Part of a small language model's weights.
Size: width 256, MLP 1024 SwiGLU, vocabulary 1024, 8.92M parameters.
Architecture: RMSNorm before each block, no biases in attention or MLP.
Training: a variant of SOAP for these matrices, 349M tokens, 2662 steps.
Each number is 128 + 32 x the weight over the matrix's rms, rounded and kept within 0 to 255. Layers, rows and columns count from 0. Numbers have three digits each.

# layer 5 MLP down (transposed), 1024x256, rms 0.0872, rows 146-182, columns 128-255
126147136154153158144163164179113129081146133151125078187118084096134079160102120195134155139106176153102110145107148122152064122077136115196086141182061143056069160116107126156093113124111176104113109114142133139110108200125133108193130160134093149106110119144085243114134159118173158098171140163141138162118133102131142100123070093138145122127133097076122120135126128146163173140116
120122146119077085103185158136137126114121070095081144183167102159104145114119114151163041154141164159094143151130148179129165122140105209126123147129118156106161115201096125133121159124125118091121153157155123132126107113150142136134031116145142124089101152145165128114113151144107148156139074104131184123126120159140126103109116104109128152148115073169159100111081142122139105126110
098136140155126194127146101178099169040070175171181146175172125117155144130177084123064143144187149141058145103077120105122113098108147176109079142134121118089135127078148147181059117087109177130103180133166112164137125089111048165195107140086104113112135088099143081082134150099154089152094191148092115074097147123121173111132125127098164090126149083127100137178176104097158132106094
113109118151165190100061108113131152125130075091137089107131092145154136180138110175057122135118136139143098138129138162112133147119090137110193085137151105140173166057172110178106127108185117143102168167065141140076184121146138087079181135153108099128196079145124090156175075107162106123120101155115118109130189155129150127146158093094117124142211123114110161129142074116132113123179
150108090114139104121183159162050126103158088147135112125115163181099117147156126136148126147160077122120173135081140092154107170098146078112116112153150137134127102130173115121131129097174092124183128132098162148141098143155205109130109112108159122056182179078160114110047107109124130148141112083072128094140115146127117174147175145136113136116071089098155116133096180110135164142099
159054173147098044116097116148112119209149123080094077114103126117118169118097141142121110104174164114154124110105122091120112167121122130143144212120069096120174137102088091153088124171174165145119147112125157147126096105116134151064096177138139154131067093130177093119128146139145152090113132149098125137108111109116179123148125054157159108161111084070114167163129092078126048077099
102115133091124159070208105109163063043140116176080113120153086109071140059104092127070100132172088066128104130150056116138179143174171171171137129157079159083168120123088130110154123112109146133148190138090124134115140118117177103047161136123121155111111102161159148139111126169124156131174125114150091097122117143133127102164164155161089154145153149152096139133135087134113094158134
129110134097134183157117082116163139177135146170053181132106107156190118197134111138112122159109136150100123115139169126129127092072080152121119095074132125126059117106077142174086135111097079125128131128101148119106132115094092159130166135132126150175079090148055103119197114100111072121094154133103122165069130092110153079099163098125082118161141155130096148128146160117130160093126
150120166126149070171163200181093125105120151131124131144131117135215119147099104110189124184079150146127129081137166139175099164131138116139091061156149081117101138149183128136160102169106136133139112149119153108150081071141102071140132153131076108122191176085060110205176121182118178145116074155166075115120115124141123095119080157085177112076098163129095095159126131106081101153077
163115164159172145143130069090104083105182118160101081103141136086148125142118118101154102161202120199091124175147121147175177130115147176138125142170106111117094119101124109145106086098076106132187148191148112168096170126119120150097098132084119142170142133153143113140156143158148121092082148144129152109147131122177215135122125090049125124166148139130149134192079153071141120186098
060153118162139137096142108135157092061137121097119092153149151090146145104156135087106124087152157181103138139060149056140170150101120099155084132141144137151127120129091128127096133099155174099084097121062140132127112147151181133140146107084151127153121117072114164124112157141168162134134105128143201146139158159136158153089199105132142156118131116076171068153172077128091149154111
233121144135132118089202122073107135151122158151111132114131142085148072149106184143120040141125153175138156068113161157113183107121117141105158135090077103121092155081151126051130084114143108138074101179151113015169067132107089080185125071078138114104129082163142120096126082041193136148182175128129066130115144113121152140098103157079092195140106112079121137132129152120188072085188
145102154132128092106088118151156112146085116096142119113120110104160131184142124167156069130171093112150118141144166153135103080103118140094142096082106112174113130128121115117131200111122079105121063139191154174143166154097133113130116152102154100155135141127161097143061133079117138077079166167114137182111132087180111143096090122140160152113136112144091151101118063089177172142123
086110156095143129202107129163122142151100089139156103159127060164107145129147150108078100113046094098158088128130136194157120158134105104091129148121144126093134160101128162091061164134199143120146154109134145138151188050125166218089101138101135106170147152098106086118152143075122132093144171128132143130090111093146129115158109103146103045143153165130167122140092094146158205150091
185100084122109157186086112136127140127137118140097132163124115132144149104130172122171126129092128116084185094095172178062042177198106098154120153143119071119091082126078117186150105159117138128130107098110108162089140150090156177155157090149155092098103136084046150176141104093093107156118111121147084145166163146128138147151045101174105208148107113116117115156114143112087154172069
123111137149168109190164135090123138153126090101181128113127109083116135117123111106128132133082115097132097130075133119142099161059151107135162187127171127125133142137105112121136083063123167157180164128076130125182105140113183166102164105139132124140139145132158113114125165160084100093099146090152103141133149204157082104119148140122121194151135139134123167137091132203113105168167
088138144061105104156106207150116115075155129143102155156117095144138146108110096103112113162121093109118179055125140135145140144163193106103131205081099055130133168077133148097130109161137135138136136124161177154112134098115080154169127119120174109104112125094105154085143186078031077110156115142095106110089149064108122164118102063180134155085098076146132125148094131063112123091109
125157065142119168125144135198134134118137146105134143106078159132140151073147146199124122130088135097094143086133096125124111090061102073120157098095085134184136097089077154140109124154136058067129136152132156106104127141125115115127129079133122160118127136102110181138126166130206120100122101078121088112077162055122102122084131173181139149122104126123157093144114159159194050147151
140115137133142136093145113156157122132129134136112120147168100085132153161099131134144169084135095130107163122111098127116142117123060182149143107117139070108132098166125131158117096171080160152159092168166128132130101122191106175073156119098192114061156165092137111158183172161155102145174078167185160093096119169112140086091187100086101082156170137136164138088127145081116168134095
074088160125126065126172151109199095175149154086119088160142136128165133106138155114175087057151153124115059144155141077151147215130083044136127158111077200186120166147207118118199133078110150102135095083146195158116130103130111133133120128060125141130119113101132167117046164141101152074112125191131089129130129119157109085123101155076084189142068122153107118153148111154099084104156
159103166181117137083116131075114122065133143151115073137195117150096111197178134148157123096115182090149128123152081131162149115100128132127097112165133098142131108162108140152084080190103133158115109115141184197096138132159217162113160118149099146129075162114130111174119126175176118098145129136161070092092150168121104116130118167136178195153142148166172140147097096053192081143135
123059048104147070112095070081138145136138166151128125052198111134145145080160134150138110126080169129139095158134102168138105124119106111080154072148162136136084158202111100111128163119164084078138109156123131094129117132133147125066128127178134183116136122127123157120104191142147070104122126111112131144157127109104101103109167096128160154123115141131092169111123112163141100135185
167103178103139093133147095111117173138127104067171114140137108072118129156047130133105127093124178130133124171067170136086115157125141142136128126111139165135156106174127125129128136175086166126154124133128120085136152095137203137113120054185152112179122123138078116119168143117171182161077108149140082142060099105147118138191105140133106161136114057197140113120079118059181152147135
143148156072122181119151050123107204138131127109161125153094096123129116148144125109145149136149109167100170114143179160158086095144127179137139078071120106112101153127163121166096089060187125075082115151199103115119210132095129138146084113101084122171077152137171149105073120119110168146162101115154093129103121180109142138156105131092156131104161140195110104122145048110081116121110
094109062160157152039148122135193145117137115138121100113129164058167121126148157068105130150156104077077131180133135125111156069157111204118132160122186101071072095148154095153165119127081090060093158161095133102141157138147081152170102158132124129169080099090165166160106144069078154105114103161086083102139155123142084071110138107150203090137153107151139143160120161141121160126118
105090128124171118153069109122139150104121120139149117106102101153113098058152115164097116096146107148178084096126142087061168168099075086242113147180110190152181110131104106111072076142176120223098106115119124052063128112165103156147102148218093187120107158127112157138111132098136084169083138168096122170092129168134104153158226155167134117115125079168128148154137119110105111221092
155112112083121076113168102088128132165136171124084132127074142107144056097119139142084091138126154100171112145140152164088184138124161163154143121168073173122122104124092139071163187072120140077154135098126131148127123081152101209133104150164090069087121062128154127142106108145110157134101110148093073168122100111169100086143093094148138177156141066085187116131080100114126144137152
124183087139050120061097122136120146086123108119181113162150164108148162192075127127183122107138117193139172163169096124149115077144094178167093138162128129177121075101127101141129069157081183082101144087076163201134161105092077152133119061079117127113157113127180142125155162182201124120149149144143149143137142159170139047091089110131147106131143187127111125106134164128164145109131
140096192107110128180153051088077131121099159082117121178163129132147149111129116093104084117135170075127112084130113172114061108116079062113134152169127125176081117128126160175232167147102161114127160059116147092142150149099079117071102165129160050160163146146086137130086113090099168185154189065187114133126146157173160144110092131123157141143176090117128105112147130105139095153117
153064149118072118063193157106132072083129148195085123097110114141125119158150079126143176162121151147119108122129139111123109112101125139167101090118107135162170136141161148121128080108162139154128125150132170145174105177130120130152150139146189162112096042108107013181129137167114169129120112146072145082178096145117080186109159134133088126190099133075106189093112170172100131143081
087114102185075144105090120081123147134159143113162185086113104100087118038111125122097143139080122101180115093171128118128078194151137129129147149074177147077101186062114125092144180081089133144103107094102094116166067129131095166210099132127069168134082149161120190117154172114134150095089100072159163085172132044167131129173127130104098141108072141131095138108117094121100144113161
118122148145192073184110097136149098096141096104149142154114113123154109126118069135146068168149051145115152164108112143099137079128196111169150108139075101132216140136099166085155083155130184097105163113156075157170109142087134126105116170150093095087174130041076177115171120132132144163143156056064108117100082164201092123108171144132175125139121138149127162130157120118094112110131
102103147122098107062134118132112109111157150138189120128084104173081170102062092157117166102126102130121121071177092155152154125139169135111115063118131118134159179112181140148094111143135101077104165145129083107080041074141125155206096020106143106175097094105188103147198108110073134137109103164154141145122128198131140128142127122143125131098143165140131144086136109137136169087125
127138108068161171109107090109110087096103112133110134148118108115072109148130073051173131139095132125140127173122117133195135150149116114116109188135156142109137126146109138093096106143121141127118179130137110090117186153126161154150110120112151114071089105199177121123178160109119112136165099104149123094088157135113105151132146169157139119140104155101201175113156125166088141127106
134160149162121122153160124179134126120099117104110125128125086112133131065167163104189092159155076164085134070164071168135080146143094120118066087126113120113090087101134133131130081123092166108140120184107120156116151143116133130116171124142121151143177135139111172068172051123142146112124076161144213084075121055059146121133179143174144080123137168090170178115155130082108122108137
146155199096074108155086108134090142115117130193139128154113128106162183133120130138093161012068090170142164153126083153103094134111145072103075152174128133107128118121144162173163131105101164107129161156144082174133145128089168103132173175149105105129111157063168144092126129119085154085185107173114157187116141132171083098104144112143190085205096141126128141144053113194150106184125
193114106147125043092151153181063118133160149170198112175106126064086108089126194115164107063178043136165127121149061188057187194128117102138173138121161117082109119142171103161132149142141120088084144162086122162065137082105201165132099104141134147168152079064125101147137070148063131112154105122114159151132046151164172095119102094123134179061129127126168102156143103128182098144114
# layer 5 MLP gate, 1024x256, rms 0.107, rows 147-182, columns 128-255
147090129119074142112102147127114103138178120112147160139132107130170066125106153143118161177110132098106180119132144117180102108127158114132105078168083110135136079152097113167106162154153141116122110166137133120090128097192134152103130121092074173107168184143145148121174078088180104068151155205173079133119118105144125085127088108136124121188120131143158101108121114127160111158102
097149126150151109101120101151149138133186117163136140110176125140081116159122196102144168148141132140131162106135111138106091135141086149134093168076146215147128056195161047123124107153155054133146113106159113141138132147129176082132155163155116140213130136156045127109136069194106127127110062159147133163118148094128154118162065117160143119140146123128189120084130149134081168194168
113091095182136126114120118112144067116084126136093103090085114144106118106118107115156082108065117092136135144109074138158118103110156087133157100102152094117130114156094124141074131078070120140166155118193116145042125060160144097136116108121144061139138177135107161077121118124088101148137120141063106123053159110097076118087125101139123137161126118155093125077171145116129109069120
133153116105108153105195084145125152119147170075068108159114148178144144161113114147153102072133078162167183150130111120082082095078170127086145141188157088110128110134094109113065117128150173134126101112099088116160196150175129196112138123154187130139156150193096151128116077154115135134132090134130031137067102125125058143160136102168122124101154180127174163117126130128130114132055
107170114118118094139151067193142163101140140175165151119135153186149099144120105127155132108119113114140102063111117138116126118138168172131162186109087169206122133154114106178138132181157114124107150151114092124173151131085173085192146122106128148167134153147095126097134167148162142144112132133197105087166151129125100093070111119126132114146145121159149179183101122107079178154163
131113197147163137151128028128123074153115129097085103110124112145128141103133153172134135088123095151185139132094150130091111134161141119140099140148120144196136189136085093096130098179064087105147159099133142153090075108128132104139129117097182166093119143160113138129076126118105110106165110163124120099151108206152149201149160147149115134130139190113124140140126101178096121117116
148176114111198153164120101138085131133106144110096082126109102097135188089126164175117071084137162155133162165163133125154124136176168164085150151131104130136114172061098141093110138223117146135134178175150115145089122084071116057128171109185120094159076134129142138115131170051106159038108104175129138181115152116112098124126110127117171131166129163146145041056127151079136143161141
148115119088101160087149130134214161137124120112120181121080195055107138146084161101135144081123107113123121151143062224139120109092093124101119123149082083131169119062126124113155112157071173177157127177133082146123163125081094101041142130106135141106130097135124210149119094135131102134167154064119137146089093185098145127172214134156160145113162126086187083112151154134149175149110
152123177109127066151099152080108126158127126125101127094105110179118110103137121086175115127166138126168171142112158105140158108130110126167159151066093137129178087177118224135121113095086116127069112098108170138148161155126108160122125114097097131077147143157139173100149110129088125141172130094164148175126111137130111108145110148128099145177119145115137101092132086072104112124164
119143114082169120115089082128109135067164155100113120117194105071179136167171123081119121177125158105099177100182131173085119116140116154107158103117172216097133189085095175139144106131153073076138096075168096110167109169122106083097178148129122125107131114101133167078121184157105115128155072189153095133139110120137137217115125121137166125098147137143106173165133117099095142122113
159145028130087103105109144106192084071192119200104156117061248129101192130181122164090127114168153123098111131122114195117185056042109144151129122127109117101148127101137166084124131122125121110182090123172150034129158119067122134108089197080151112141119173162125131131067144151189129162109184105181113156109128142125118106019091165092005138175069134097082115115112164111139085135074
109082133137125158064130082118139099158167125101082173095148158128149167153120142078149111155116089142152079141057171139118139127098166078129078146159084132141101105123128136138098107171119125109115124168126122133123176127156121097186119110069165090124138133079085083123122129122163164110169133183104142125114128122153161123137213136136157146130161138094148160147146136164104109124038
115077133159111150113090132104071181168141056129118140190178157164125091164164069171067054162108117192115090160130162187093176162117112101146106089148077145099096110126114081142111139155166138116072125102107115168125186117158162139115086119135115088122140151126121102197114130122146147127116104140123141116138150175109128087167064097118162151180156109126138099125102102116172130109100
106180136169164057072099149104104086102106133140129155122081119146119098099152126183172087120164185141087110096139137171151078121158119136100143103200161154141087178159100142086084093153180137153179071182130164109101136147095109118154106132080152103119129184145171137159071140142149128074124193114141080100120161087176097143117133096125095166082110109091084114112140096180073092117154
065220147067114079147100099081110106142152104042136151139091129197197165156158157127180148128108137155112174116120132164137119146116060138194127165117107088136174116157128180144103181183147146078173190136126147104090145110133105097157113147160092117134120188096145132131148106133115108127092161056103108147159164146140126128104139124082136149134080149173137073170137149121135096074137
155071137103116097130142143121163154105143128214085133101112074131176107130124178167145101144185140115073187078064112150091147080090161143169147130139126092107122186114192159070105184145132160142159194146145201106079165128160122151179129124108119191055154093116109113129154182124087053073166187059117216178169121138150173132153105161121139089117122071105134145085139127119111135165124
124171160129135093102138155148105143087141156145105176093134129139129154158137125136090131116152171125116152080110123162127149107110123169105103137101103133168073153072146138087154070172099084139186116114078080117118154120055161123090174065108139139101127118120146115134090168163161135101109144140054113130143109136132119165170166113202156157152138154121124139160079103159112081144151
155181150175078142146170117196133136077089094126098061120052098106126184110161080157136144162154119166110150086111158101093190088074159089100146157135159132134060189150148116156108140168131160169130148104115100144088168158119150136144133121120147077088164164145155123157080153142108142141132122127163115147124075133152110130106157092159108110128149193170171118135137098108112060113157
122141109105110143133050159148130172116118150118216146132165158101122096117100143112104164098135131158117185093174102145145188121092206147102088077162113060111113146121096154140096134159186114106186163116183072074184153128132116161115095135160134068072135150093101140085140096112130112212175149117105122141094106118127170101149091099134143094177151065143203127113190113130111129126058
138128168121176136138143173071127136096097189202126145063155162126180109115101111115116130073133136114147078125100081142122159108072146122140129181183161121112165166157177140058167083127155080102171158131087142097144069146110162144112093150056118140138129099123126119159140101198098138125125140131131150152128155148123131062104149137148124141110101087175120166139100124112143131114131
164143155146129183149126155110099103174086125104119131112139130110195114156111183127088121116127118122092120153218107119102087117110111157146142148159115103134123138135134149121095123158115172160103140121121034139111117117100142117092120136166079117176145211117122216128149136101116131096060104075066151159185118147144154137110184150192089112142125089070174093102125172100129142154148
107164198135126140095156178120169112141112115153155110161168151154147135110134232173139149132194110165114151071186176167157128090148175151103101192057090056145091108148111120118073099123147129108123186151089159182144168123133112118059146096119128128147130107148061142104166069175102096085129131103121154092149134147139110171109041108165148143121145159091142148045128171145135125094119
125099124163154084151134136129130122140127152127113130069183114180185067109156092104152176179162066202113107141148083141053114150126167136121087111142151117138102151146120169115007116158045082084123128086109163132118062107142179135114119127085116147153106097152107142099136179140115142150100099135124148085135187157116110154117182061181101184184110095110174135142137147080133127140133
151169178157124110135143157111087122136093163058164097101131033055149146142138161146094100161138158170126166126150079121028134081070131137155179094064148124162125113090149203067106154099142166075070128077084100130089157062143120115135130084068151176114171099097158160094201143144125091157130133142191097151148100140141133148157137091206174097071084125145132096190174170126143099115111
112091170090085134072154178144148146192167144114192202183142086116158062122086086104130118141090158165103113115122129118130158227150062091152158090207133107132140080107161153132125176132114119140102127139123148071126159120121143104176124107118159124137141042142096127100168099140150117139203116094132109160091158139081106059138106147140076117024144145115112122078160121131149060165128
138119093102149161191200160131084165191064148141091131082126161085141133062135129141148086162115167126147150111172031150112126040136137161108105095114129134114143125112118149090139100127127136132074066144164113135120101129130154148109127150149171143052093168126185105155169186192133126085136162097184080109127121125083168175115105132151139100111137145166112078058142124136109118171162
142093069195139103125141141083190134129126128125167154148053114139175152178143145176117075114133096110109134195159090182124164129103148111098029162085141116104041140176172117151107144100183068188117144119070141126147137146111114120172130103116136144114075121110154150095135147110084121106120145164141119131146135123103109083115149062082128118115103178186162148116114173166129080112082
107103127099075136070115160142161115121115103147160106110147172144146113142161110149148133136141152151128139097134141153100086131122146105106115138065169149107106119158073140130104130136174111070074123142119184143142136099165100131174147147124126110141178127088111128189104147148086143105166121115138132124119117166081116161093142128102174142119114132109113057081151138092065098208070
118111078174087157168047131137127164164100137120110199080151144108171154104119091163104119125131111160106124226156101114150160092206139062123179115099128132065140155108102089152154115191136087142169143139137130113132139054110122089159107124174113110119086151093197168127089102123130144129188160186147060064129155143120129125099179169109192161131216112162123045152121105135139133129200
134104161100149143127140146083166138150162164121084152106113040137140138076123153139141135115072161129183105160095115055106188174082160131078124117126104075099154163119173212103133150137151095117166149135157089068130137161156124129142057139127145093105086153118122125029127154162118098167171121086146095179085111178127111111111114117084130064083191127125129172164169123125115087130140
123095130147099179126124081134090159153086115152130166150081153120137133176183125181166150171146161116169071152143168130091113095027160107139078092170089097165154148162125153083159131126123102100135109162133106114121107144128076164124214147125081145097134119115125097124066118148112138129133108106169163163123103112065097128109166149130143127167176147126134134142126121136140130106149
113171143123146080139140116118101123120107148158105085143143122154052108138178152209110161126118065127146113125179173177081149102103140136120134134134149109132102126094097110161084097160137181141117165072140194094138132140109111120135113105122093175153082091103132140077136164096102149136092124106125160071104122134171154121142128100150171134090155124129166116168137145119153127127123
160137116093109077128124141111119120113109147100145102139144132136096127124099161111086068135140147082165141171082077163111094123139098100084130124198114153159104110147113121225114114166135146150107115154160111122160177122103101121137156181141133058136083096088155138149124110119120115155105127131104134158118099066107112119154128148117149138080116141085123153173111111167117162117149
094115161165139127130117171128143132113072177132194124145159096155178105101172105104127201155098088126101141108091146175144121146147119136132098109115137152199154160078111128184116167102094122139121199157111111074168173140103194149111134111132153147137168129145178140118088176100132112116143136138168121099114144128120180145123155115175173108125144138143079141212119078160104138151178
092113128094103131141151100135133074106070082119140080180101178091134150097149134126119105096102191096120145170122175180155143093143118136093159092109117122096140126093171129112087113142134072104131116126145149190151175226110085158106161135120181087106120110129191093158150138109106168117117147136152113208098109167087099159106158164174132108134154123114115137159113209109111080088119
119158132087101142123100129153140119100108139138213108072137101121137083135110212057127153100203101154141112133052163195136173073114130121062134132127154118133132173184118128102117126110091129141121151150156093148128121189107110160141147121199162127096113136109132165102126189128115156139136122125165132155133107159100118131098117081214127113150144105102184141122125119172116209103138
# layer 5 MLP up, 1024x256, rms 0.107, rows 147-182, columns 128-255
122097157140077147191142102142110122173145135082143086153073153098106093164132180131117069140102119142107133153142175112091092128178153095173148125100145169106138161123122153096150135163102068131180112093123125117107099122155108139168092141112186081109107158123136107118118234100125106092157164107129165087123145147108140117075132114114133176086154146128100095200143133152125108119105
124139109095162078071165134158117154103152169149155152108118158115106127143116163153124171181113171137133118129173119122101128116120142133124058116100172129125070149107134100139185125071180086121179122120128181139153143126171160127153134139123076125114135109094216182143097149162138128139163175063102090122124120135154108128143128106097125152136105147136173098157087138073055099185097
142115141143187175072133121112095150156064097103141131104162148088100145099087094179149130082158149072132106131143138118086100094168140060162141148123131159118109110153131125101149119163132154170151096122141125158113113111151136136189134109188080139136123140074138141163151173137125135149116098137165111059113076175115131140081108028124120136144150130100150108145069120139153172177114
158126121182131137124087115120131182155107108134067112119152188106116118118163099143091123079128142151174111166108117158145117083140158120163082086069228131149127219164160205119139149154177158073064143117113132094106100172122140105150145138136063175121162139105147222128099144119102117142137182105184131155147148114148091108187154116206171150112160086146161119162117105096153146111152
121081109143156109134128164070119186105137133173104120095170126114147151141126060102142164175125126134096154118178158141091095102130205155134139119132133102140129147175107137111120112127115134140098144114172149134156139105032123176133136114149180099113094180136148090129081138142119162136101092122175113140123140108085123177122132043103192099114082055093165121140116140157141058162135
125090115152103102125088175162118173160157134141124121151118153092132116116091135125113116137138170128122148111090146121151144177175082136099113110123111151134157204163123147059069121130088141129108117165143133093197123135101156147148143070150113124153161072160110158121065097129131124097116135144141121139140092107168106171129166169081127086129143153175177133132081182118107111142157
171121113113092100140164121169164074107156094121135099142118132060109102076158111119136098117096150076068121163124158099120091087127139108146110130136130088127128143117110122157126109128106096165152177191156131129094133147152088098118079088092103124020120099087105100112090201113126103140110070159107127185087100139099154090158154189136161215158119104078135125137130116085134140073073
184183113087135098113157080155132118117107144133077093107171101187155103113146117128143112138111079105126144099176160110169109174091096131161112139093217160151116114124113075165098115083059123098100106100141134092187141106156114151137114162112114139167097100168097040182169087114185104126145162115159105051130137088143163115155109130123137152098148150154205115082127121140136188107151
112082157137140137207132091127168117098065176197110147158125109085134157114175156124190135120127145142179162090127164173132124125137122126167114170087143156061184123101113134102126117137108091086130127157147088100149151122109113159068117139133157189184144183150092102112122117119160142123088062115127127085172173090161134120155146084135116126127087143090108124143169112184094170126174
161098159111108122117116139101145159192150073128096110123107158087066135112143118173156104177131073121123076108146116124142061148098146128157204103107118140097126081153123088128114165134154093160182145055144141116143114131102058079153146133102105146129128210136121169126046086051149138085078131112121172122146151124181154126150137163198089099073119139107106110111123128138146117093148
113206135092098039164181157125160135181129095071111124104092124132114061160125114181139120123157133075144123172131090128094130144130124068169144113110173154105137073088068188095107112157111138115121157107167077144108107086178141139075104136071061126144137144121108132102118121154112106117112066102125130099115126150155081114098125143153165133148131116080125149128153167128138129133152
094210161154142136112160184189157160131098113086124129128067079132116107126176114127128164189175138142077176082113138095138142135089139153141094117162142101118129085071197166188150086118164138089155170170100187156158078081071162186164193100171117186115093146138129110148141157092100118021190114138154126161131057106146152164087155137096109096124141132161164142094131110155113138063116
094160126104161104153110159196133135144157094139127115193117090157107138165101110056123099089059139157189039117120097118088147107088130107131112136093133102091141152141087115096101147124110138135148141155155156133134059142104153179132139131103124125142121092091183116145081080081151143091173104164109134173071135133119113143196116071131166082095159199104134071181126093157179216135044
100135156154059134111126145191067080111117120099159125201156131170141145150124132153121189078104111117158172070110147161125105151162144118138131149118151141157166109121152166153148122180082154101111142085129129180093166127117086136142152185076128100167152091148183133139118155137149082100158079091126124143138118101087107141145136095136148111130131128112165144115112117118117151128102
115124171154121063176188168114166124130082143110116119105130105095081156157166138093199081144155101098083165116146147137097187119115107131153102066112116133114128116129141159119109113166115147122160125140157104140109130115135126177106147084050145055100117100131158077126151069055144143124164156098131074166144122129153158161129112095150183146141198117146104137111079190114151153097139
128081154113105141074107110148126095088119199112132077164112118077138044092165202121127125039166121080156132150086136107126071087100139092131164133072185132111097135143108136174130137103150105138105106115097139184119156130104103158098108041114105151072104094160135121149099200136048102113162147073132144125189097088064133122096086123091187126087132059099112148113196132142155157184150
138108098154108170147209139138121194095184152111134135177111132104124105097105188116197139107130136115178122127087112102113091124069087101146154144101098179153110098118139149089139128071140153106106151091171110143167119098138114114161092147132140111124118091147090131114168097169112153127113087145100087123119118086104135134150062136114134150169093113143109100126155158140186116154143
132134132131100087148187105107168121085072170083115166127131113092150105116164154132110111119105142161146116193098097085081149165070101147135122108154122150101084127165111100098100116137102082222120082160154161123096102141155127135083123146145101071153157089143129212140147102076105161139127094000123160152118125085123058124143110165153145124086129063097092106148110131127091083134140
123150103125122103106109136091139138116101163156159139176088135176149105105117132124151114098108115101114162152156144115105124140130104105198100155122125147142159143122165165150103122088110136125153101161099137120121142121138088148126070144139143127150156130144077157118190096174104102176131155174149148114089101066117094158143122113081100129148104055163136096090134153151096132121102
131148188130183066055169144106087079199119157169134157117119093094115084141105180177102113130124128146114122143098102116115151078137111111132121193158145091150200181198157127086161157145126123132140160100102109113121107138129154135074085130141118188164068054165151118117133149126123114090191096122141122114120114153089106124118170102138146119043072087187139091085102066078114133052135
145124086164157146111169105172141178175133134115154137119144148129105106177152062124170109118127071088096191142114153088129118119132158117071122121061100105132151132130167116147158148143061108117090103092140144133137170180179115136151157121099137118133175094146142180104093106107134123136116061130103165134101172087120172135231124111143148173141097124161143093112169134199122130152107
087122186062142095133110166143141108110154108130145143103155118125123125079054133092097107210162055141107165121149140129122152134113040132125148081111097166143146148126165114084065108109162122113056161120160157092146160104124114113129093154102027122112085101118105203104111113107129114112134086136151120097139129114115118141091162184151107091104134146182130160121094153153101147076178
145133145109192149107136184171115173072171100115127094152065189159128117115139190154115147173151158110012136091183181142126086138141190092181116187060115152092061123118210187094139105162106088194166098179128076174136115125114126093120091143136151140171143148125145138177105086086082137163158073189100117083149141143114089138120161142140113181111119140142159166111174045161127134161092
133054114147091115143115109097131133166142175127092149128186144135145164104107134113158138085114154087137085158108174150200117155160093100138139108127108153064124156091139106050135160193209083141121138114124152134116183102107171192128101140126120152143113153091113086148111125153131155173099162109074182108123012137094119132180095136179139167125177126115144146146109103119171141158160
173176153158120091119150148119124183059129158135083181064162160170086183088147079139155104165098163174134076128081123119122153129107094137131112115142150170147077125149144130187085160142127125172118159095196148115097142161116114076155124146087103117109100167129098115089114129125121115062119095133118163109200088158114118092115096156135101119130140128110157130174111163156123130158115
088121197103155113166112172143127236163143159155098123093175164074124116166127097116187183132134133178138073190129193127168145121155107008146125108092158126145145188101169120047131098130184118115157077143147182112116145087085115164141095118145086169115162130120078134084104147137134095175146090079166120152126143096139136149088156116119160112080143184148127105180140164127097117171119
095119106120125128123158138157172153160103072148070157146155111141126114160104129145133162179091169130066110119161124101147160066093105117129143118154155183072122126123116107066144142099094164110132111138134092132135093134188087113119143136232162138142147081196082076200128063153064209196145133109132052143121110113121142156105147137163159169150113127135117138171151186134176145136135
101191146145114090117129111110128104126097163119035142188126133153081157166128068154152149122125146157111109115148075147130125135159130050139064167134139105112161124109180097120121174133136151144112128113114073154096167156170117146091157134058149075117109099098098116125173118131135046113184161132125162147093105153129112107122160136140138132174145128119120124132135121126153114131125
156155153139114102121135101212156134153146140165122188131159134178105169147107135098176136077100175140163118141153144135172084166130141119184081193129129116157163113117143150065126098182100136145089116162117152130123181085126105138158175163128102133144193088110107131112105130080100179168099208124141126112096154144153133134164107100076136126114073152139171162103073105148135121121069
162081124104194110156137156097147095099121102073085182182130136190117124112168118164121077112096144105105118141082079078160111131133155153184119073131158141148155129087128138100146147090122117134178193081078101086139160134129107105117135123169199140079156132112160126162155199175076088090129117157149146104145121100085132098106167119098092140156159108044092152091193155138140106105091
122175117127168125175109151130122146152107120075112096129088162118137109110097128103168117144170185118125112091065120169136123117087139159141173096123162130172132092108115111146137143093090131190075104150193116142127096098110131151086130127120072164097121130177131135098193091112111127099165098172109141043100143123123181067133102144172123132114081125127097103142196099107139142149191
114118111132150159118024116132129094130101078138131168116145139087136228054114141122117180150142184123144113168156080103113136114133118149106129160136131106162094092137093118068151120137156159178150145193172130092102116107121134170167121098148110168127137226089033113117156113098174184128144139073137106129087156103088141105105132196145071079145129139111140138122071113171188097108117
138140137106107155090155131192124126138158130153062161160120097138125148169151069185156116065087086070121125066120150100081111116128092087110141160122130134144167104111091124155170127143159120117133090112133114111186164134115064130120177104195137134150120105064114099117101137175158117146098143136131119118162173108124143120153129150132146121157124067156115159118157186140144152133118
154098097109104119175085158150152178092157131162147118120152137141156126137110101126121147198110066156126149018145101089109120120112123079114128141131093109072115207144143120152124130086160125152093154117136121163157115210190141130128124125147170143088088088118118110179118239160087115109097104078123088052176125092068142170074083170102123142123154146154166109118122227095114157136139
108176079134149109065087093065156122161160138116112180082152074126132104127175111138151100164120104165138147156130157118147068113160147168094165118167139129170177120087124156127147140165136182104104116155132147150125130096083146151130118139180167120123106133135055186133110064127176164137158084158167112087173150083117172197119136101099106084142126158170115074136114074098179085121137
092166091153105137131107097096120084086128171105113134140174181148068129112129077106106155038097095070097149141174143109205124086150152103126101150148078128126162143053127148189142145167144134100067149111125172147118182151142104090083147108107136145099107117131131187130158123147159142101132146165125153084151140176114140144125145178112117090153112168135113190138074142144131112128120